python train.py --num_hidden_layers=11 --hidden_size=160 --num_attention_heads=2 --num_key_value_heads=2 --head_dim=64 --intermediate_size=448 --vocab_size=7817 --hidden_act="swiglu" --norm="rmsnorm" --norm_place="pre" --norm_eps=1e-05 --positions="rope" --rope_theta=10000.0 --rope_fraction=1.0 --qk_norm=false --attn_scale=0.125 --bias="none" --tie_word_embeddings=false --parallel_block=false --init="normal" --init_std_qkv=0.0455 --init_std_o=0.0108 --init_std_up=0.0455 --init_std_down=0.00579 --optimizer="soap_variant" --learning_rate=0.006 --beta1=0.95 --beta2=0.99 --weight_decay=0.034 --lr_head=0.00826 --warmup_steps=200 --schedule="wsd" --decay_fraction=1.0 --decay_shape="linear" --final_lr_fraction=0.0 --batch_tokens=16384 --max_seq_len=1024 --doc_mask=true --train_tokens=84330000 --max_steps=5148 --dataset="wikipedia_en"
Each number is 50 + 10 x the weight over its row's rms, rounded and kept within 0 to 99. Layers, rows and columns count from 0. The size before them is the row's rms in percent of the matrix's.

# layer 4 attention value, 128x160, rms 0.148, rows 102-127, columns 0-159
090:44 51 62 42 39 48 43 48 54 52 47 49 40 29 53 57 67 61 51 61 58 56 51 56 46 46 31 37 60 40 53 67 13 48 74 45 47 48 36 51 55 51 54 68 44 70 73 66 52 44 41 67 54 44 56 58 55 42 61 46 38 58 63 49 57 54 48 47 62 50 63 61 55 52 46 65 39 57 50 49 51 48 64 40 49 35 50 44 41 56 43 61 65 34 58 62 44 46 50 56 68 32 48 60 67 62 42 46 42 36 60 46 49 30 41 59 57 51 57 37 40 49 56 60 42 59 63 40 57 51 37 38 64 59 67 55 42 44 51 53 40 53 50 52 59 49 41 56 49 42 67 50 28 65 39 62 45 52 47 49
103:51 55 50 53 45 59 63 69 81 59 48 44 41 35 54 64 42 30 38 68 56 40 46 41 43 54 62 57 59 31 48 54 47 51 51 50 64 57 36 63 33 39 47 38 53 36 33 51 47 64 61 35 39 54 50 61 60 44 68 43 60 34 47 56 50 40 32 65 70 40 41 49 45 45 49 56 63 51 52 41 56 53 64 35 54 49 34 55 51 38 56 53 53 32 42 40 56 47 49 37 60 48 48 55 50 67 45 59 41 49 44 39 58 49 50 34 44 46 61 48 32 56 46 59 50 59 42 56 48 41 33 52 55 45 45 55 47 41 41 45 69 54 47 39 47 42 36 47 56 31 41 54 46 25 49 34 63 37 55 52
098:61 47 51 44 41 58 53 54 35 50 39 61 31 69 42 56 50 35 68 46 54 41 61 44 60 47 41 43 60 60 32 48 36 54 42 70 42 42 45 38 56 47 47 52 56 30 51 44 60 49 56 44 24 62 54 57 54 55 65 43 57 51 70 49 60 56 42 48 49 46 53 69 52 46 35 47 31 56 51 43 43 55 59 48 40 63 49 45 40 40 38 49 53 43 44 52 29 53 41 51 46 64 43 63 47 33 62 58 20 53 57 50 35 35 25 41 53 60 63 46 47 33 31 60 48 58 54 55 55 53 42 48 68 49 51 48 54 44 63 52 43 49 59 35 30 47 64 47 59 47 69 59 48 40 52 57 43 60 49 37
091:65 51 45 58 44 57 70 45 47 34 66 48 38 57 53 60 50 61 60 65 41 54 48 47 61 66 51 53 64 44 41 56 58 47 67 51 44 53 59 56 52 53 51 40 56 38 64 52 57 49 51 60 59 42 45 45 68 30 46 45 53 57 60 40 55 42 58 39 37 51 39 66 53 55 39 45 41 46 61 35 35 56 48 33 58 44 24 48 55 40 46 33 57 57 57 42 41 39 48 61 58 43 53 58 42 33 62 50 30 46 64 27 43 44 47 48 38 33 67 54 51 53 61 40 29 58 62 46 59 51 77 50 62 58 63 55 32 57 40 47 52 66 55 51 41 67 37 60 41 59 42 45 53 63 59 47 46 45 39 60
087:61 56 59 69 36 65 62 52 48 43 48 67 42 64 38 66 44 46 63 51 49 56 57 62 54 58 67 42 73 60 46 52 54 59 31 45 37 48 52 51 28 63 49 51 45 49 40 50 28 60 52 68 56 58 45 51 44 29 62 61 56 41 37 41 43 56 70 31 41 45 49 48 58 47 55 52 42 49 45 52 65 59 54 52 51 34 59 59 45 42 52 54 47 48 47 51 48 45 68 55 59 44 58 53 57 43 48 57 40 42 50 72 62 45 28 50 58 39 51 42 55 46 52 62 54 37 52 49 61 35 57 73 47 56 37 40 32 45 63 45 55 45 38 49 33 45 62 48 48 50 40 61 47 27 42 50 56 39 75 50
102:71 54 53 43 56 57 30 49 50 64 36 48 44 69 48 62 64 45 41 51 44 48 47 42 59 61 52 58 48 54 50 55 55 57 33 66 52 66 71 55 35 46 49 52 54 51 55 55 67 39 52 54 55 39 60 63 42 58 38 70 44 66 29 54 59 62 58 55 48 53 38 39 32 64 39 50 68 47 51 52 60 51 67 50 49 51 59 40 49 48 49 48 66 19 56 46 42 51 33 51 47 55 63 45 38 38 67 44 51 71 63 53 34 57 40 52 49 52 58 46 51 37 46 40 44 38 49 59 62 55 36 67 71 57 46 57 59 43 64 38 44 63 46 43 49 54 41 44 45 42 54 36 54 51 31 48 49 60 62 58
090:58 55 56 48 31 53 68 49 59 50 35 45 47 31 46 54 38 36 49 41 53 47 57 60 41 69 64 67 57 59 43 42 37 49 52 48 44 61 75 40 43 43 49 46 50 38 49 60 51 56 43 50 66 59 48 38 57 39 49 53 59 47 60 61 36 47 34 47 50 38 48 30 45 60 58 54 58 48 57 70 60 29 47 42 40 68 76 45 64 51 41 63 44 70 55 42 68 47 50 57 46 61 50 45 44 75 49 59 55 52 51 54 56 51 60 63 43 42 61 42 47 56 53 58 62 42 58 32 73 49 57 48 36 61 48 62 46 62 49 55 37 21 45 64 53 46 46 54 50 61 61 49 44 49 41 39 45 57 44 57
097:40 66 64 35 37 47 42 44 31 49 33 53 64 67 59 40 36 60 56 46 52 35 72 43 53 54 45 55 48 49 57 55 47 57 33 51 53 55 47 57 61 48 62 46 49 41 46 58 52 54 54 75 45 70 60 58 58 47 48 56 54 57 58 45 58 56 49 44 44 43 49 45 41 60 52 58 44 47 54 56 82 47 52 63 55 31 58 44 45 56 60 43 49 56 46 58 49 35 35 62 47 62 51 45 54 51 63 37 70 37 54 61 38 56 51 46 53 51 53 43 41 37 60 34 37 61 30 41 65 70 57 52 56 43 68 47 53 59 62 60 32 47 44 50 73 44 39 63 34 46 51 61 52 51 45 44 61 61 25 53
105:55 55 62 42 41 40 43 62 59 58 30 37 48 48 41 57 53 50 46 65 54 55 69 36 47 63 49 50 54 49 39 47 51 27 56 40 46 61 67 50 50 55 69 51 59 53 51 46 63 50 54 67 51 54 47 52 43 41 39 50 30 54 56 45 54 45 54 23 44 41 54 35 42 62 62 46 54 69 56 58 32 27 48 50 47 43 62 54 42 51 48 38 39 49 57 58 59 59 31 59 62 52 49 55 32 39 62 52 72 55 61 53 60 44 56 53 35 54 64 46 29 62 66 39 54 42 48 51 57 67 52 54 40 47 34 38 32 43 46 52 47 51 64 46 39 25 54 42 44 67 45 35 37 45 48 57 44 56 38 55
099:37 52 63 54 53 53 58 56 65 60 59 48 36 41 64 64 51 60 57 54 33 56 44 58 36 48 41 39 48 44 57 47 43 46 56 45 66 66 57 58 33 68 29 55 27 55 51 54 46 44 47 27 40 42 46 66 53 45 48 61 42 50 56 41 55 52 50 65 57 45 45 63 58 47 54 50 47 54 38 45 53 41 42 43 48 68 43 46 48 36 41 50 33 49 50 27 53 53 64 47 57 60 35 46 43 49 59 70 27 37 35 40 63 57 43 53 37 36 52 40 59 52 24 42 47 44 45 56 46 74 57 52 53 61 33 47 36 62 36 52 43 40 51 44 43 67 47 66 57 38 39 42 38 50 59 37 48 51 53 55
086:36 50 52 48 57 38 43 49 50 34 34 67 48 48 57 49 71 46 45 65 54 39 42 34 55 56 41 50 38 63 54 38 36 41 57 45 45 37 64 47 68 49 46 56 47 46 48 50 53 75 57 38 56 46 60 56 62 47 48 56 55 80 45 40 63 64 49 52 52 56 53 49 53 48 50 53 43 51 56 29 52 65 53 56 35 52 52 45 56 43 57 46 51 41 56 50 51 48 61 57 37 22 54 41 47 47 53 66 38 53 58 47 37 29 60 50 44 57 32 44 38 46 52 31 41 56 57 46 42 64 57 61 51 61 52 39 45 38 66 20 34 61 57 68 40 65 51 59 54 54 43 52 42 52 48 64 61 48 43 73
099:62 34 55 54 22 39 37 70 56 48 63 62 51 64 58 51 48 68 59 49 49 44 50 43 51 44 61 53 44 55 59 35 38 53 62 47 61 43 41 75 66 72 52 39 46 41 29 63 54 43 32 35 49 41 59 58 53 55 50 45 46 35 56 37 42 40 61 55 57 51 51 38 44 48 68 54 49 60 44 54 47 50 34 47 43 54 40 71 39 46 52 54 63 42 48 51 56 58 47 39 55 49 39 41 51 57 39 41 51 46 63 44 47 30 59 52 49 58 48 50 47 68 38 53 48 45 59 40 43 53 45 32 70 57 44 64 56 53 47 52 49 56 59 45 51 60 37 79 52 52 37 38 35 39 52 59 74 54 48 42
098:58 34 54 54 69 47 43 46 41 47 51 41 54 74 55 56 51 49 65 44 63 63 56 63 55 52 39 61 58 48 65 39 48 50 39 60 59 43 47 54 51 45 55 37 43 49 46 65 56 47 38 59 45 64 44 59 49 63 57 60 53 39 47 53 63 34 51 63 31 48 58 43 46 61 55 75 39 43 46 47 54 35 63 63 38 50 39 37 42 49 66 66 52 51 49 38 35 33 27 54 68 73 47 49 44 50 56 38 41 52 46 59 49 34 64 47 37 39 42 32 48 59 45 53 51 54 37 61 45 39 54 71 64 51 57 39 78 41 57 59 50 44 58 38 42 52 27 50 56 55 46 44 42 50 48 51 62 63 55 50
092:66 30 51 64 57 54 33 33 56 46 38 46 39 51 44 59 46 54 44 62 49 57 61 65 42 68 53 61 40 42 56 60 56 50 34 46 53 44 51 56 56 51 28 41 54 61 66 53 49 53 58 56 49 59 46 61 38 55 35 48 36 53 26 55 60 55 52 56 53 21 51 36 61 42 63 51 35 60 71 42 51 50 56 45 57 44 56 56 46 54 54 53 57 43 44 58 57 39 50 51 47 48 43 44 62 46 68 42 50 47 40 69 48 50 64 60 38 49 52 47 50 54 51 38 37 50 27 54 63 24 44 43 51 56 60 51 53 35 58 73 53 48 70 60 30 38 32 63 51 42 47 34 53 45 61 51 55 58 34 51
092:64 61 50 53 38 31 54 60 72 55 42 54 63 51 54 45 60 53 48 36 48 56 59 69 45 58 59 62 39 43 42 44 42 57 46 56 43 44 47 73 51 46 50 70 55 58 44 37 34 60 32 62 34 50 53 52 72 44 50 61 58 59 37 46 58 48 48 36 36 55 40 68 38 44 44 48 51 30 47 57 55 55 53 35 56 47 56 46 46 57 39 40 51 54 60 33 44 42 46 56 56 41 33 54 50 58 45 57 47 46 46 56 53 49 52 61 62 68 29 31 40 67 46 64 43 68 34 55 28 58 48 49 41 47 48 60 47 55 39 44 58 71 40 59 50 54 38 40 36 38 62 64 39 52 31 54 51 54 55 64
091:61 46 38 42 48 60 57 49 43 40 44 48 52 44 52 45 56 47 73 53 48 43 59 49 52 64 44 32 43 48 46 44 68 47 53 44 49 56 36 45 57 53 53 37 62 37 47 37 45 58 66 62 18 15 49 42 43 35 60 54 29 53 36 52 49 39 64 46 51 35 51 50 52 50 66 44 55 53 56 55 43 52 40 59 50 62 46 30 55 55 47 44 36 54 54 46 48 42 59 46 49 56 50 41 40 39 61 48 40 47 56 47 43 68 56 38 47 43 32 46 54 65 48 43 51 45 54 53 72 66 59 47 41 57 57 39 58 51 42 65 34 46 66 50 50 44 44 33 67 48 35 50 70 68 51 50 72 61 39 60
089:62 40 41 54 42 47 53 25 64 29 54 55 51 57 35 60 43 47 37 47 58 51 63 49 63 34 48 35 57 56 48 51 51 38 65 59 57 57 35 67 56 48 45 45 35 46 42 42 62 55 52 58 38 46 60 52 42 53 41 64 57 58 55 30 57 34 56 57 37 38 52 48 54 48 43 60 54 64 50 38 39 43 55 38 69 67 61 44 41 41 48 39 38 67 44 36 56 50 63 50 43 48 60 61 40 58 57 62 45 63 49 46 47 68 58 43 45 45 46 38 50 51 66 62 46 53 69 29 51 43 61 49 48 66 43 33 56 42 35 60 43 32 52 35 51 50 49 38 50 55 43 75 59 55 66 36 45 54 39 36
097:38 39 42 57 55 46 46 55 60 49 44 59 38 42 45 51 46 52 60 43 56 52 50 47 47 51 55 63 53 56 32 40 67 39 38 47 28 41 51 39 46 66 58 64 39 71 51 49 49 69 43 43 50 53 61 57 59 62 52 44 39 41 56 66 42 38 56 62 37 67 41 51 50 54 51 59 43 46 56 40 68 36 53 44 47 56 52 37 61 56 39 33 38 53 44 46 42 50 41 62 58 44 34 47 56 54 32 59 40 72 30 35 53 51 47 72 38 46 38 56 61 56 42 44 40 69 58 56 42 65 52 34 32 62 30 44 64 50 52 45 50 46 41 35 43 62 58 58 57 53 46 64 47 56 45 35 59 24 51 57
094:41 65 57 43 48 62 74 59 70 47 46 35 50 59 63 48 56 52 60 50 60 44 62 54 47 51 36 53 51 68 53 50 47 39 50 50 20 39 39 63 53 43 53 43 41 44 59 59 74 33 47 41 48 38 49 41 44 40 69 67 26 39 84 59 38 53 56 55 44 46 51 56 54 59 55 51 40 47 46 49 46 42 65 56 53 42 56 42 31 40 50 52 56 50 49 48 46 33 55 61 64 42 34 53 50 43 50 52 44 51 49 43 46 41 51 42 42 51 71 54 44 54 48 62 45 59 71 55 54 67 25 48 47 60 47 53 43 50 56 41 52 45 43 45 41 60 34 52 57 65 51 45 48 61 29 59 52 33 42 52
090:42 59 64 37 60 46 46 62 38 50 46 50 44 63 60 63 57 49 73 43 57 52 68 51 36 52 40 43 44 64 54 38 31 52 68 47 46 47 61 36 63 61 29 55 60 38 52 55 35 46 45 51 26 41 30 50 41 52 44 48 40 50 37 40 63 58 59 65 73 66 30 46 51 55 57 55 41 54 48 70 45 43 44 59 36 62 39 48 59 50 47 49 63 55 47 48 46 52 50 35 48 58 57 48 47 43 62 58 52 44 51 48 51 56 73 44 48 51 39 56 38 57 57 55 37 57 56 47 48 57 63 58 50 33 45 51 45 38 41 55 52 52 62 55 54 52 71 32 72 68 71 38 37 58 55 58 58 45 51 43
102:58 41 41 48 45 48 55 33 51 75 68 59 44 30 62 54 50 63 47 52 53 43 60 51 55 59 64 43 57 47 45 49 46 38 41 59 46 50 50 62 50 56 43 67 49 50 43 47 55 50 40 49 56 56 41 47 41 69 64 44 56 54 43 52 36 39 52 54 47 52 42 48 63 27 48 41 50 47 60 55 55 55 43 62 53 40 37 35 54 59 62 16 51 40 36 57 54 46 48 48 49 20 51 45 42 48 49 48 50 56 48 50 50 67 63 45 69 50 64 65 44 52 45 53 37 59 70 56 53 58 68 43 49 31 49 50 63 76 41 53 61 36 27 43 45 79 61 57 48 43 46 56 54 53 55 40 39 45 46 62
103:50 46 49 59 65 58 39 64 69 46 46 67 60 47 51 58 66 48 32 35 57 41 56 50 46 54 50 47 45 58 58 33 43 33 43 62 75 48 44 29 48 61 45 57 49 61 40 47 67 54 48 64 38 51 50 54 47 54 43 59 46 48 49 52 41 56 51 64 34 55 48 44 44 68 60 43 48 55 37 50 51 47 59 48 56 46 41 63 49 61 45 58 63 73 39 54 57 63 46 35 46 48 54 49 53 59 55 49 60 59 53 53 40 62 71 46 57 61 35 59 46 45 65 49 59 57 50 42 53 69 49 75 73 38 63 28 48 43 49 60 75 44 51 53 51 49 57 38 44 49 32 44 39 55 35 48 45 71 66 40
093:76 48 49 58 43 31 55 58 43 51 52 57 31 46 45 40 48 30 50 46 54 42 50 40 53 59 51 68 66 49 49 42 44 49 51 52 58 64 53 41 54 27 50 25 47 28 42 69 55 40 66 61 66 55 37 67 48 37 51 54 48 60 54 58 37 49 38 51 60 38 43 42 59 62 45 40 45 51 36 55 47 45 44 39 47 74 49 40 63 38 57 60 63 54 48 40 44 44 36 63 51 58 46 50 41 76 37 37 64 48 46 39 54 36 57 47 58 39 56 39 49 41 60 64 44 52 32 43 57 36 42 55 56 44 41 60 56 47 48 53 62 54 46 47 38 47 39 38 49 41 51 52 45 38 68 48 69 65 55 54
095:30 45 55 49 71 53 57 48 62 51 37 75 73 24 37 59 54 36 37 36 44 24 35 49 59 52 44 36 68 36 45 69 56 42 37 50 50 44 49 57 44 51 39 41 38 71 48 53 38 45 48 50 47 45 38 40 42 55 43 62 62 51 63 58 43 59 61 53 47 50 38 34 50 38 60 47 48 52 55 30 51 52 40 42 52 63 58 47 49 49 52 46 24 49 53 34 57 41 57 55 46 47 51 49 30 46 36 58 52 53 38 58 57 55 46 48 58 43 55 61 45 38 42 45 43 32 47 55 54 60 69 52 48 38 37 36 46 38 59 52 73 56 39 43 63 51 42 46 63 51 47 60 49 44 39 52 60 52 57 49
090:55 55 66 72 35 28 55 62 41 75 42 51 37 59 61 42 43 46 45 58 53 53 43 55 58 48 68 50 45 43 52 48 61 65 39 34 56 56 60 63 53 51 43 47 52 37 59 48 60 40 40 39 63 37 46 57 55 62 36 40 60 44 48 51 46 58 42 41 47 54 63 46 56 60 52 36 66 43 60 68 53 48 60 42 48 41 62 57 65 65 43 47 45 57 53 50 61 52 50 59 53 62 45 43 39 63 36 54 52 48 53 34 67 53 51 57 49 50 58 46 44 48 41 72 57 45 34 44 11 56 66 46 57 43 51 69 54 56 42 72 50 46 25 47 48 55 60 50 50 32 53 40 55 43 44 40 53 48 55 46
095:55 56 51 39 45 46 49 62 45 55 28 48 46 17 30 64 59 46 50 42 52 45 55 44 44 47 52 52 36 55 45 56 41 51 45 72 50 32 38 38 62 64 59 57 57 47 45 48 53 48 48 62 58 46 51 57 47 62 57 32 40 58 58 36 41 59 39 52 48 69 44 53 60 46 52 56 27 43 53 78 55 45 46 56 49 47 26 37 42 44 46 34 54 30 48 39 41 55 47 41 37 46 58 57 76 46 62 52 56 62 57 50 45 50 64 57 43 55 43 54 47 60 44 52 47 48 58 52 49 69 55 67 48 24 63 44 37 61 39 43 44 57 50 48 64 55 49 55 28 55 55 36 62 56 52 42 42 51 50 63